Weights of a small transformer language model.
Architecture: RMSNorm before each block, rotary positions, no biases in attention or MLP, untied embeddings, capped logits.
Training: a variant of SOAP for these matrices, 3660 steps.
Each number is 500 + 50 x the weight over its row's rms, rounded and kept within 0 to 999. Layers, rows and columns count from 0. Numbers have three digits each. The size before them is the row's rms in percent of the matrix's.

# up: layer 4 MLP up, 640x160, rms 0.155, rows 325-406, columns 80-159
# down: layer 4 MLP down (transposed), 640x160, rms 0.164, rows 325-405, columns 80-159
up325 106:479454513515519512456518498504489577468511460426497489454442507454528598511521510593528439549529521573556621509464538487468434490537582488550518484535536452411468454563568575452536525459460504463525572496472583447450584462539508436438571427
down325 104:480460547398507530476476481519543424453466683489438484474529500532535479525504562416483641476525495520412519563623419399540593473548451406588521497493446546518438489482491437430547473444572480492497590445470491551571542497426470556558459451
up326 097:520577517581525557495476465428522546440480466493452451545509393503486420599505513516577541501516482541584533499451534438468567531481567497460488474482621486497530539430503473499559530528543547482525506567558522569519594546539534488474525558
down326 099:518539439473459540400466517410459495356467537477466424499483554562489566472577453484502475475463502510466529525535495506443513540473542469523513516520449560588379503515511524516550502416465501528591522468513493564491495549485556476506513472
up327 106:517491590619437493515648524525582494475514447467412494501341445467555506436493463425489527448560581535505512485531559543503435587520513536538303471510498450550566474543549616468463528542439465473531509520528483560519559512583538579523532504
down327 116:626433501505464514383436502533496467436467534471548420480511528502471553432429590536555598441580557466537485527562478541568476460510439455439605437562563517506455492526476477429408471473504542502396564505437448501460543460502520568509540472
up328 091:533553516545541398399530475548490486481510419471567426470595582473509536553504512605489546510548593473476519496507540500599504527471645467372493528518536437586493474451580491564537487567520484483452465447470487670561506483474553526459524505
down328 090:426490513585434563505548508470463541565437480535588564521470538384461519479406459418478505553484463373548469538423454479562403511432474521465476575495526552504558458475426444460425480385561456575545453489505500463460547553506445462526456508
up329 091:512401510451437467525458425435569537464497532540481478452530430508408444527443569515468474463420576453445556438537431424464490430448546475562529482510522537429472516470504460507457498496484501448480513509557594644486447489478481576433538518
down329 091:508511634422490510441547466519473568535470446447517520452481510297477514508460565495510428475486553417503479478519478499541520583453514464443479593533443463554496494441514491531572456473556510559587515614524605502490452530444424532516438514
up330 102:492557546446497393510482415505436479556501569526488496529519480535591522513514530504428495477462551514476463416610513540571494489567613538400456533542524446528476495481491479436482417487534421530468486556517486446472564484415548503390489510
down330 093:533442534405496400431584465510536455568515491552417519548460464455548548387453486475506466461473509483513537512515571468536434523508550473492458508495454539456550503498497402502574549489417462695491605474505452440496528514499520607572477466
up331 098:483486449509621459496483545562539504522538474526477470501467492507519563531394479503507503528498482451447479528517505474520519493560541406450459376565402556551482459421526396555580512477441458495440458526504526482534524530439513573455511577
down331 092:521459477531529504409613476470446449434462461509506530573440505571528535541483583514565507443602529426506501494577557521525558458481555469432499512564496565437466584469472425518360525494509448621509441487524476490529488574487517520591347415
up332 109:508503513527473481438382465517506547500511561481493538471530568508444466542509497521460490541502441461423526469445522510612545593520424529416603551468580580514454457470516572475559571580535492511486456598405483496510560555403511504535533398
down332 103:534488415465448487439464493589448576562541421494528430543495517488458522533527452483581523466500477496474370429487476548579483394477551512486408482387493588446521488452386527489481536443440435505530521556422462472496464492444586568508503437
up333 096:522466526459489546546495478531436509512455440585498491453523473405466449460529497466564477404588471559522522460527521522487445517442465514466523518488604512529491450590507405436533623516477491457532432489510474497448468403548555450442568499
down333 106:521395507518553540552477569439600443557413468579496465467457482458511540526546436619493509514630504474533569498503525522409570506514484513500551539497467436414497520580489496403382536504506428460503487547407503536568466376451579525504493494
up334 124:401499500517532558527497456507549522514538372544517498475566545503531420511450554445565435541495505488498502495474437467415495427482515518458571612497558458480454457546524498575517449501502470474432513527541545544415468488584449455515445516
down334 121:499466403596554508504423531471505391437553556562502450542484521458540460496453504478509508472533531521541558456515467525464522440452539473508525566596476466544536461478525535539471530406415506428535538433605540498495374536453527505465476596
up335 117:504515544568545535530460479524530507495432568533417577424456536419465613680504544531486483574461524529540505516564526459460551596564471480513386522456545378438486461541523575436447459479475406461506471459500501497550456532482481526517558438
down335 115:564545477431496483593555587435537477533465507484652453480508534562563505455436537472533458515481475427556509495459582458450560523587528454520496507493535497475519514513397409544477476429456477581516539433500440552537425524416440506491560515
up336 025:488475581605510465436494478545537535455515504538410413479506580447485544545531523523480526602477628430536476414533491463450458458467515518565499497504537479502545518434478435536600544530365500423488556482497473440495527527442508531459543555
down336 021:575391528421597452526603471480444459440552503494516521475475517387516534475559431418501560474470416526593574490445473382572485527465537525558555458495486460510507542452572536421490439447504468512495539534521520519479482538512572501452555403
up337 110:453427405523533617446456433405487540520529486453480428427443495420421575471420459528487428512454496486495568549496520521500507500538428498391462516499490499554478494511423521452502424507455461441499528359524519479524454496493531553511455590
down337 116:530540443450471527477475558425626532610468597415522530517467478485526538470540588422512462439598569403434504521579412545470496461562530600496568422475501412445491504516444496536494458507446578484604508479564494549431619421519442484551493480
up338 089:546550566511517535460470475493483443467486487478371453438442483431532473504454519532465512521551541528560516501442494459507512496400540471492497507560507470554489443416457503474570503553478461509399544445494484594482472560491531553518463501
down338 094:411468421531526387528482524481448481498565476478573502509477550494456480590539536523531463478459432509533463543509508517423416471487544515541496492457484506538459594575497488546388548485493521548512484470518460491601482555484440455510553595
up339 114:496534515472511396548543505471492444505502479498553494588499427599443494475536370528460574490489548575468530472481551423581461509518536497498497540535475449447444519554475525472496478394485562452445489526571503553501441539541503448519503491
down339 117:544511554459560533538602565516508482558500510448404436530591495557540450491583550492490408493505553507432604484546461464506482507479532476529538443506508487621523541548511467560448548503497474498505547466475467435360530469394498547534457544
up340 086:429406392478543521424477541411478525507509482562514479553431462527392559488507521405522480439410471424500530415496531536547424436487447529524488492416408569428435463542512521503472568410464557410554451472518473519408501560525524506525556472
down340 090:483552489504533459509561542445488494491538508449548548567507463607472482599570462433568520540488428480609517602552483512487487528333478544564523500495410444466464514528451464454461534476539582582503527564442446574547530480540454439468504579
up341 085:469476533498516445535358567401495602475553469469445578499439464494464446505550438530489478465450408387544493487444481538524591550490488573594497471463468519513467554519520557543552415570484545476541439476427432512468461505500437595447479424
down341 091:461551503470485498492569444531496504542487532509565529500578577348526572443433469538487485553452526418519569538535533496545495518452446588496476569616525495451451490504434529540442476502458483616541492536465495450410582499444515500561471476
up342 109:512515442485499574525465518479521480508568423477452493527434585546493488491419578496567429483496564520511474418505500570487525480555502452509600506532557475410410448445518586480582465467560498479468581541519411447491518523590496511474531551
down342 109:450504544507549453579551483460538472419500642420483554472578535545447553479606538514541470481460545540522490476477437521454533527517510565524463502452433522486441462517561563476465478479478573499512387456477507544520458498580464560459529420
up343 039:534520513539519492473446397509430562467540428463512498496426501450436522465464612519509464593407459410550523483463493541532399610485506519458464561561464495583468614523503547507543544478509458481492483397524467590506495576496403500509521507
down343 049:524595446504494456573546503524438486454526568592502517524516505565514573445527512451553576547498471573413469467471552506405486474495555563431568487536504498471472466543467589438487449577453502574540455475431535531489468340570486458513494495
up344 099:512504576496509575483489518492510493474488440504491421491550447539442508525521572539489514597454559482508405529529558558509471455527471469498471459471436417505557458473487524534375566547494635456495454528527530526476478467521472443497589447
down344 098:555463554562495502494523529526502484505492390473414493458471489411519538528569561567505535568522480491497502524511493523501479487499530396482488445483511469594556532470493483496563586476457458550461518442502466461416526409547400478430603505
up345 036:494611507552457500492389490539500468523486478446486574487460484499507414420581546474564455561451489460449508520522382467535467514558495531534472478474531499543589576511532574514494443472472580451498454502507535520527415516518521559436569559
down345 046:537386539468476525524487457359517521528637495473556530549480445437514566439532458462533470556515511523549488545567585549588514462453458599457464548512460498497478500586516457506538521506544574486509537510557552586422576445403405492587412522
up346 095:457500538560450482604442361447460469464492573502549533499499543461487376454540454625531566484445457587589557480477488507476544500584550609499487525450525471414429487513535499558552467486473464493449474441453461601515433525439472474485500451
down346 091:497475530538581522607481560490509410529528489464553575502587500228529544506522490491465483500506474525596494505503426478552564427510595505582498462516461585494506548441523568465487572557482488448480505525557446555537536473481567514534461478
up347 109:454494471480486404524473523524479523547493466548486492505371486500612478509436541564468464549392531554532479557458459467454488495554488579485501553511599483470507491457612494457436496472515563458516573476551544473520502580448479461566534569
down347 110:471517487528408445463489518594489546421586564469499494544486506482475499473467598493556472495493510471396506536612466569497529530483505489478444527541506517495458486532544448483524484444533536431463530473549508590495492470494531530456609527
up348 112:458551504424527550501536477481527590468544517560470631495443421468550548504507503524416625465430491529487514446452524493584560535549456547486504474453534523465563455563566598515506523436551445532486375539483481535466418516543519487479533513
down348 117:502422545468559426535434450501433484597521505486505482461489449478441502558425442425454485482544563488443619628543559495535502469480431403477522441563474431426465514497489501403602551474519574472499578442438435551549484447519532470486491582
up349 111:488467383607452571555457505518531507521576622489470527550489562524509435545463541532501479583435562462433517403478513625509455528604514543522515594516467565448495467567477489549559555523536447467502498546545466472558537457497404460545475546
down349 103:531565505495503437452559529458485577468496471407470502464397505504488530532554451498555520493501517496551522441378534591528468633430489558478508496638459460468551461485511406427567470514518467475499411537481492490583522508419500519518475517
up350 117:520593539467589557485492465461457586484477393471557519427501544464542544554474531496580538428495550435525482457482547456504534562539563573510423447450510437431426567455525477621547460508499514480441444573436450459490438512483534500492524493
down350 116:439557459512511525443589518472582481573604543520519549581542464539497488429460472569446565524547445498509573587513532489549530441510569550524572409565402555486529598556444447466524548519505541593455511481555599502527532565526515575575514476
up351 123:504534530544531496516528528561584466495547517512437502463568570490443535487513505465481454650436624443510532480471515530531486420514477533477423498505467397464522558613533442503464560448473482451442375577480537572497470479514544446471536454
down351 113:535481553433436398436496450469515476502460438583424507428522378503504478540559550453447555523576528503447544575497524531511553519405492448535456499557483531481570424521622445479512496559517619535458480574485495558428473484508533536413527498
up352 121:409532482472452526493547601448533456544457558461562588572398452501513461430473458482499555483433502543394501514551479499494534496526493521484567565471423444500409402441517499527461480547476558395465517551441471485534555474444351575538510535
down352 124:536476443484524441444527537458525524455516498468612571523512548564557500546534463578507490574376499484504538514548477512562497483454426472436430413520459557509464533478580467530591541434474580481532549569553460479535554557513534494518477528
up353 106:449479470570521390495486553465499535578494481482484519462446491420546492498501470580460557496686466507411498491498526505562488551428525462484526623513545482498563519477533569568539481537509535484511435483533519555474579517561557523546501615
down353 105:473545487464545459495482454561570520461527484571495514539568540337442517455527571472503545461503472544467534533558484495560535549490492436551563479567493480470423503546470439542494420523415449517443442472467442510504467454408551535506534512
up354 058:507548498537557466506554409527484452447532359513517509478504568491486511480488481392507467517487504458503494441506499404472462526492483459449501532556534503589458597478565484572587608547522485396529477446553406548547583507485516472500492503
down354 052:506556445557469520464557511429501571504439557433512448528465499501484568469587396511547496492530526551442512593600394478501590471563564458447477527489593490492505560593530392604551587521436502487524466498493461472470522581481518561521478540
up355 106:589502473547463493560500454583534488443485458463465489565544525501471518494593520416437471444492489528538475457584508477572518637523555559521530498432464497513492411595546466500572580487450573467540500462503469466446475493437542413469540511
down355 103:519535500555516466443551566529513352483538538569453475552521518464592508570517568524546475440581419518451509539483435597434520546417402578528557501545473541495545558513480527589584543542509588495436604526479525442432575419532520575508407511
up356 113:525465478571485499476541435536548525521490512476565413461551469448455498503509456430486421530438568525543571495521546479519542387567459480650496525542475498585469521556547518372518526563435527498519532549528470490553522540586506442556565426
down356 112:453514401549402452461553522374525532468489522478575496488567549433527445462585555593469512422415513497488556593443520497569516521524550430430504624460474456498492389489499509516524382513523547470501433411467512438546530497432521489563552517
up357 094:519452508507486454539463533496469530444535506473454489559412506491557469436441521451408604539521507528639576448442513479493595442527466566580448529572509505512577550504475529585577529579552391441446487543496515489530537595523484381436501474
down357 100:496444499465519497528509518537365390493533445489531518507532546445524508447405581528489481503494452531571567596437518599377410548527536537580548572493558506467540500488543441487504569515529556510537519413483610444528495505543515511421455508
up358 119:573612491569526514496465424500483537403379515450487557436392465469534549506462422517545518415554479547598559463500491536389556544566500537549443483593517473544546542423560598540458460466464590515535539490463558550465549581511506490446506482
down358 113:458532520500469461458396494532464491476420458425477632521436514461460474492565522501545483455519513550479567528500512472346529377499585414491470524435463548495535420441513413549592508482541550434530504465492548488398483555471555477495493508
up359 096:523548544515555436426481513491547613505472529573487538586473565415492551508486592402447502526488490473490480431541564572482447557509574486530454453532462542476597514504429532475476488518425521463463480496559494523532431467543619415583517497
down359 098:461474521618454465477477585508371465423610525525415580535564560482469503494572511436550505527519530608536527464502489519496482509491471458443463493443534417505506401422450531487481511526494492553505456545508485509494486419614485489456539557
up360 109:500621538463519440514485463490525445549550554489482450612518542528547517498532574465451571508470448438459480445468557546416507364511491496363464508543622426551571544419576566502565535570541517464443475496537386523525539474475524495474584470
down360 098:474510491493507459543462509435478592516435513569441550488483441353599503460536503472559435449531536500550503550568533499441434493456492507518499497497475435484556416408536469441464448463428438441592574508608561447519503490537522489431491592
up361 101:506540524523485545482524586529583502417504453534467517435501460477485497458454449491402482491476556402476556438586473469532567557507475527508463541496490683483471514486477458590509412566551439511564455467541514454410476445473610451591507567
down361 111:479563457444500475421542612459488539484495499502586469502506451398440575428479541595523511392453549444448509425460546485501504517505451439444505526520517535406504635544514463544479426588463523432520466591399543445580461368545520575545551504
up362 088:532607433529525593615473526504517453496432491574530480540499519461549470541501538525536535464423451501458538501537569490486408443591447545454533498470461429550459460460452536524470454538552409509513454617460423531487533422445486510426515516
down362 084:526497524486563531496497469451549541472430493463401428490504478300479572516506430512518466454575587535487470542412432504490472572476522473503477549587535503565573465469569531486546497563506560528483521498514545507458518457530438503568533471
up363 020:491574529526464532362538502516555499455611462577467515518502469478429517446535507473469516615509583490446449416498505508416428495563512439431512532509524444521447464442443515512545533388456545439534534498512545479506480504548476502519526535
down363 016:594534534481515404371523526482532495442549459534454471567455493499476595469500500621524529414432513506529506442497449475537453562463513487474433468475447494525524437576490532509497456571609526498479492476588525509457526531480432480493431454
up364 096:444467442496576557570496430445547487462492423534478455474525490448448478483435455480479516537441538471569602478490499504451487453486437497459447552541539385531421522484530406519530565452502426527428496481515470538465489541532350602428529476
down364 097:423424504451564470492491479513444562485475615475541493569477550353419586447411506529479425498580489495441465597544453505460463590538505540518564533470461511497502489411510490572489474444514517559489529531537473478522563435547441546502426522
up365 115:500608552568521495545457514569531524525497400497436450488448449532540513558519503582426518533525577421503370536504554597494456522513525537567534501559462475468507515518451633532510546586542519467555502487522511455510492559542444549507512475
down365 110:560503412562485524436537467543513461529580498529430471367480514511496603481512538499521482470538560422546429606497497457454533507450504512523545514567464570526442502517494500452468477395540425458394568479479473538548465555535599499457432407
up366 117:510416550472499514523516515537454562464464454478558486452429544499420432424482531498539456459417458576473529459492518522352512424518380512424523437489517464444481551445477531575528530512473507431515460453507520465545510561577394512528442556
down366 118:500469534479526424544529513529435528503584527506546555505416524528553478547479543579565506455455468545426534470496599590539426520462445384471547477538479444584544466498355514453620445413589539500514505480542507470566527483428597426543503492
up367 117:544481526537580421513448451523454455549498435441583493431537468483400566574513472434505497520459447477526540458511565416508475546577534567476410499503495544529476566529591621572493445565492409502431548479514520603494625484534475422423501488
down367 113:508491447470436437517559484450529529500455465425401513482505559511529524480409431482531471557541598475506547506453514513494472503394596524476464481508512556596491438473610427441591478484524607578489429469509551550490469517459542518554523541
up368 112:433559524502501477496481492498494572523538610600431539566564491459489506494484504505589535454560437493523492406506529528625518496523531551454513552565438504474510520537503503517439445512494480391486497593494454467558481467488401536466572501
down368 101:473594483449473594454473497494490545493432509463460478499502421370565463426585457510477354491501578547571559488569547439619555516486530411483533452516485409592535456413543527491477421470498458461478564451511490473524481504479491529595374480
up369 098:467475516539593455458545548544438435497459439515487429478464436482495425467497512478445551460466552444528584512496536462546524508447508592509551531514511447475566521538575471411492627617487484494415477468418422520557511511499505585405521481
down369 100:465525499606459521508506458455469468534486480450551570508532556376513408479553494426532467552561406478641504494447533545407506527537507400526513496444478477494462472496546596527469553491623492543482554518440578432461482463505507538462609505
up370 106:421516467465463495534521494515534544539504592526484499572477525464538407471530546490470384587527498526485389511528507525569466546525559549441429477549430544604556453552476574450535570472533493451457515542491444514476470436411499470496419478
down370 111:556546502434500449400469512568512484398463532587479501485441616511464485500544526530516506494458507522468474577552564503508531594520548479502571545484457486485520485504535491492511513573556533506441535513494581531391474442481506557440475498
up371 096:471471533472477431511551547570485537482414504578445471493477418434535413529496578505390539490365485534520488502586474446514522473457469512458569404443629481489499442468502501528569544571510490506457530506513501579587474546409491452460531516
down371 101:549565475523456497527490467548506547411508505449550494448409508390474542464604486479521412541525564524550438579495458551626526446505425549506512510441526535461533523515519592534505515487623555599535566474468488459510499581437499481577466576
up372 110:475503543439577580574446415512518534514535532575533576459476434536473504491494565515589499582516580440503387520426483468462551577478473495543579475469433387549440464428477477541543386530439438470465504465542518514459484592500398456483512443
down372 111:476398461486491549459515544469447551441448597474385491468489485530427533406506440515561549421578496478441491599496566440460506494537414455484529537480345436475517480515578466530407463475454415475451462418500507496488438469539498501457566453
up373 128:573535455527490547509402470516501645551481527439441493504526546455551509572514535543462567449472464473412470530523487489586462568507406512495499501480570545480596474466488537476482541417577579458523434585501580443493440512460421456476508461
down373 118:489441377523471417599475465507534483522507459488492527484448537573558491561545477441553538524493513484492511550497463502544542562470520517527502529566428480489532356610608555409528493486481489494497551492463374399407536513588537368496493420
up374 115:482476483500581555426489540545426516501518506518530532458489536465512449492517450576500483482528629527435427479530583496465474517497517547523517476494570475486512557483413496538416494511558513485384534472464569498573417463502468544475435490
down374 110:597547437490457501437536504556505423470489527452494565465484442555479487447420435540548444468484510548530559521648442554440531469527442558495463506445562479473517535505512518540458523481517471448530617435515479493402552543516587460539594468
up375 112:529476429488474511459480465503442607455526473477582464486478475510426450444466500495548565522545517509548505519454617463425427387445442491524528476532456459554545602525468546496498524472481463444493424451624537556512472590457525444557470490
down375 119:460504560533527466542510620468559514523490597544432570414436340489450521467467530551510519422510491463445507528575527463468499529548501519370521511456533475554517503519560485473457535464579526462477557490526559386490519489441408548493489514
up376 113:474555594527449530416473450519470530478542483415446530494510448510500386457380482465575566473442476489537488512533523453535544553550474628588426436488575499594597551527545517618449456504515473474495506542578456444444451505533509498547474519
down376 106:526579529470522519453473507474538485467447551444493437504512507487536495563482406402445525479472521560538440483517442518419544506496564461520509509446526547518622459470541472576410510446505494451512474467527425516450502502506442397484491446
up377 117:536564475556535530470505582497463494485445511391434486458533456515454495455515493533456520524431545491437494462533463470524595580544432498427484538550444474563492481596456460596439526550508586447504381496431578489520414467436482511533511501
down377 107:503550490479485397479423433468520505554497566537450539488446412510486513488465493438557492492398576544547475529499500581534521446483475490472456511471553545510510485476473535375466540514494490461538526466467487432448450528534494526552614473
up378 056:441576533516529497451449422557479482498514529487505394460457474523527402499476531508499478500466548496480439546442576529425478579445488536418476426503501479544444455397477517572514556426583507375520482516479567491525487469445431515519523550
down378 057:553548462453443467492575419531499468455515391529471503475546509368531521543453494491523450489595550462527421479467521505478491498483448520491522475442545508482563423449534462480510505607551566552509500416512589614479486473561455443517566521
up379 110:504429572510481500499447515478466516521438525543489560489538597564445480546533544512514510556419448520513526490478493469443533491403533439424508479458565517500547505395485510511521515525592433404540539495453464569475549588521482503544504509
down379 108:478524510556515439449481580470507536399445597475523518533532494480553478494549580534438531421413491458473475507615553436500448582523510537420437545537528470466515543527554520408474454472518447485536588428541533463532511470478507521540569403
up380 111:472451526485461452442533562550535530444567467525431449507448371506461526506497561511445493413468442520547520547520486525428454573545465564448562537498529437482532571515499443411559512582437464449525501477472420489563530538571492487484364537
down380 113:457524488471476513509440437530483516582486568485529588619485428487494518526515428478550580476422505468338516543520518467583518459478428482464469531464534546534522411546532548510494467568454405491411561568500556501540509458407514416580536515
up381 067:507550449523394517483458530511435530465512431574457532569403522497495564588478452487579516526462594509518443527444528451535402595532456504468459496519522504494445545490507516544541447552516431383511470521474443530451560523403449492585450543
down381 078:462417539564545470510559562556507472486474488518473532476508527523452349477550541638484528576473487478477467504465569383474447569458531497548559584512536517483529400480518524449512525421423468487557467458451588493555465494563418536477352494
up382 092:571533471436374517466503500511437511483410497590550577519513546550552485514487511565547501500564562491534438496590512546552503497525406548523559501510492539489427452503517521603505549572546504508504451470487467514511486454497529466428571486
down382 085:467482454514601512533540521524497567472473454521525476529572535495492490509436568547440483377628574488617457450524543513441465430435495450491397471544468400465566474486522544422436508406513568488517477491539450487535535472455535471477472545
up383 106:526511542549513471640478498582565492612494477512479461494443503524488488547467509494441498640461488520525439487378616593577433553495510507560408546442504447549483584474425575463494540470524488448573519565521571527457525526577538520452471465
down383 110:500446500417480468473588423500413486377499491480520497597419513486453539506477554473579659573572529558441531521538506483508530560478414408444451403515465563462458531487533487519529564461563586585473531511500542565498484417532486553472533461
up384 031:522452562612527441431484465589501431480470461583575484502450549446496509445495540546429478518470536446470454459494564503419477488524469455481552512530436469542504540500438608430458525492510536439513404457501513434548430403518548579497424524
down384 032:549463505430486486486549561563504490533582547425527487502495455481539534589490486452552468480508500513478578485497512491592495498498564427508438454532460406493567567486530482481456483487506465589520504541408491559441519545405517432457449451
up385 031:521411499490482477372506394464536557457507468537518521542461536481425524521561534492463525546452525498543447411435478498533471473566572546489455527588521479506427469458454540553531499536608510410535434400505466519546578525420434517477502553
down385 044:576515445434512523539517516441562572434504461427596521477467454538564575539408481526488485504531552473443465478423537530441444487517447504472529507582422533437477442519524521478461529510545560471469521444461515475530507418426517544482431499
up386 114:403507491512480479509533457606471495472446544472498507423486591494539510528411482515478538485458432618502554432545425424413500483453504539523445479518547448530473495528486515518566501575556459428513499465521456444455555571554541604483501480
down386 108:537466486498557524460569446451527465551502472502401449445499515479554521512474460575511551479571533466492391506435486401556505460507585428532493486554582491453533581558500516424513463498476622470532575482481447445478464534480585458451488400
up387 119:470536459421510561472540505484439521412476508553463459429412530448493543506496445490509518498462511530467545554435606522563486556453466565481532504439570505563468507465372473518368436531465538515446513546601487503529453623437462556576487541
down387 114:575565494523473517448549482416554582377496510551478463458467525562524453586580548487553559480495424586514438537455478548434510462576447460618590522442537532520552524505504512502410456415461428502441548520548474461475492473486466589568496441
up388 130:523443486459583453471482551582481477601491494369502428517452529460495538509534550465552405588505461532484481468464555458490578531548542451517564473467482485532439507447458568581484525437514481480480508497502446551403534586513444503462425506
down388 119:450600508529491565568561545458514473554550533430438508538452518482524491463510550506450512465585411407471569451518466521507504428586481541485453456464475408481468424534474489547566533496479588541499533561481504482535441569421459468467490546
up389 107:454542488484528462557410510577526483474431525486459476442418501569558520578410469544578520541473621486482519493505539472465524575474560531491466532511542475553496553510572592572479433569503488513377443590494424549462540543518448523513484503
down389 098:555495509532569427552585526448509512497568483517523487479497430522426573521537505447588609499455522574464593577516475566423463475422513501474476510549468427538510515516465384517371569578449491541454555448516461491418402447418496526588465427
up390 094:473560542450506427472484490482583515575524434435451416548453508492452458528505513510504491582520649563550470470615480453453423553490529510458551503475509507489498500511435394490466468484531439479552565490476452645484456451465516469487516459
down390 103:469481562522432407496490469490516495440394572450440529530501519389512483525462558512630532494491487580545553460485430511500467527452519394531596444450494477586575492499462534501532581546546587424461539491476523500471445539549422483516532510
up391 099:536360537483454441501535493529560607487459489522551399549508546459431509373476526541527558534465577522488464534552477556508467474559472472471600509489480439529477575464513558473540522557488540494490516536512428529537437471539487499515550521
down391 100:561514566486471453616466565498479537384507507511559440522461640484448538485462451581386504479533497539446557510485515559546519530497498386541511452476494490472532454457444465554442480485487527567394508473479513522577457461536492536505516446
up392 102:495447529479481481472526452569451493437476509565473568527553586446447533517529552534511446489397451528523486410515420492414482530553464537454508437437560541462511525547535526414490481521528568478638429513394490447512610431496448490549484513
down392 100:527453537499396431473493483470526601472503432507515549470553522463501516521643413572400487497483516556558518470451569500504443547474533488519447536491558563467507566498468570531514535487553547501545430477623517512470547449566567507541428464
up393 111:437478502524434527439501438487462525456513455580482464437541384480414454411558501454485538455493423479436548409450524466479505478533570521609480489437497547449460456467380501433488465558475438452531433494608454556469546544537406527581515556
down393 105:489499464445538521483523524497498552588465551463566499476540545442498503434464476525437531506506453425520440434446493444394571514456567565532480510477491508496498486470439474479559517383405626599443465569548477435485517521468541557434386470
up394 107:477460464477451429509454458474492514566486500491577512504529375464463480546466454507396518529510516513460562460550465501499398498594520548497454528430546462523512544491510565494496506509486523514549524563482563617498479511470519456520435508
down394 110:511481454501495464482458522422409509520458488456481537492504456510465561551521501503466494481479575483611507517580495455598433460543600405487436583402515579507565439454466545452519499515558456555484503497403388572458462513506535499444369508
up395 106:544437493523493547478438526557467441513494487479412470417446556468432577433492472590518536572536549501481463534615548476509539492511507455478498483542533528421576468502442556586468411485479494512475526458399458419552440593501523518498545499
down395 103:507428503525563478485361444486486435542517444502546527488473519493481583601436481489441622510565578507579525477455519439546570505511504528545517509449445570466497500496500447519542448431550538470478576513453497414561454520452532492559485479
up396 112:539469427481413473598517426543513553495469565508429543495481508442517485486448470508476500527512596559399488543579536558529484637506472494514552519533487571498429448455548540589585467492489579491487474535528500522654492550546602483426521566
down396 110:497509424561449457520475421536492497538565559540502515526491534400553412515486568432486555547454538471489440473500490621441499602554511482515459487508522534378436494556506509452489559448493500480528511437568456508420496557607426417498512513
up397 046:465549474519445451464493445574478556526428511468437438448473488489468489466528534456507466545410472494460461449498487483430402540427465512513412448528527487489509558450463530521503524475567526414549463511500555637466554576428515489476451563
down397 031:438592534477490502572536496540549453488510512517444552527441546478536636456419496565472550504508406640479561477540462470542456468418475478528509547479509427442541495480477460489570556563443514477470447509552422501563494666458575452562584396
up398 114:490344479453519529448477471441452411439520434455443484425496515512469524521389518507484510563442493513558465508511472422483597551508527533455573543520507481573511516448456415526562421501423421443457535432490467423485457484472559416464524492
down398 109:474525503487424572587501627462506481488563461498532403406499530486613541498571503545496575577498545478551478498542521559474490482515515426475447576571486489509496467511470515499451516437534467486574621460514525431492480503414450466540482402
up399 103:534501540537544586430462511498491500477572511516458492533543412457440612521532511457465549496406502554522566505449592485553577467426470504513581506449513439654411497494489550583563514476546429526481497502539510542525477463530517533385542544
down399 110:467512473498512587379598609459427483490401517500499392473504433481529540530571508505517482433516429510577513561457469499539541392526568536529510527499441465546483441483526419450503450532577502540485452540532483566632434480459469460596514467
up400 117:566559494483484586545497436507513489543465478487539533536456578539475484528538471488500525445381479475418509489526545530628518537479476599492583412413571534460447483565490494485602427566507610474532526402512537449451537491490478500495525450
down400 113:485506470503470426515505429430430541539453543494514506491588526412545541530541487523534484469542536485546519611506393465511512493441529403563498437459454518423419412511395461478500541518424439396508496565542429480464379531488462525445522545
up401 101:530496382512622577471578483499511558381446497450522529497515528500544543515579476545467461494452526531552521414553537432466448519602487470470504579475535573538538468548503440488496502417552390531465431478499485519531500464448597424442598590
down401 103:529558504508562444437540524532508604512531569497537520474482517477450452542540468487459527477542507470590345471571496588418543552526565451456522444441417505499460469585515442538594536440642495551417531511557505445461434483533524500440455505
up402 109:526519495547524508426457478662539499511498428451464532461560500490480567493636503425572645472400446503522535470488597456525459483573460542481410510454477433468529537557478512466441441514538501444410603492488493537436510502474498505422519594
down402 100:520478489450487509412510552519574533401520557524548472550440488375502579483563508555446513456618578490512549524542513548447528480469460371490545429466484454494517474475481467520464473472452464489550510475466512527558521422585446541543430555
up403 046:537478462482562514461524478534459589425534504508564475459430479544579569456433583468518441594551485483461413444477429616530446523512606484525498468547493509470501493424455508532491558501560549376478503592523490572466545542476483473544518466
down403 046:549540570519523403570551500463449566482495481505549536512502474534547505530525509554499427475535469516538471574464436472535377521482455500529480575500506457499525486524659551482458465571515610458503425444570500416510559567443492532483488524
up404 116:495483471546435479549456611462465524511498604550446570614411516464612395528519507460559441521408489548549453413485527493562487465538478563469514514462490520404452555486447466498421511579458555469551469437518532455474530490492450495480521462
down404 114:537372483463470527581480435454591478474525570502507517468453553417509480438552435552421505512536529553481544521531537522541424529519407547598571455523534475525491579547486453513546433580411442476595536379558436443498546460468534595424566508
up405 031:485509484484510490382407515528487493487506576513460510520462497438537527526522499540554509533459586525496453524492528489462401558464450440466498451526480426525498487505541506585496462575553514441528465452514628460423564477422478452520413585
down405 038:547511496441536549443452559526478495481557458559572486533550482440522473475519478535514469465511503613443520486512489456495468391531488524493528513505519532476573502461472511522451542466519524458643534437491487486470477514493535543517496514
up406 112:579522550505535437433523475489475545496567537454429435489539522426544468523480546485539527522574567503483497392508515453561526567493510525493533532607565400454561510519560446437595604582496402451446433451488475539557545471473476584458428559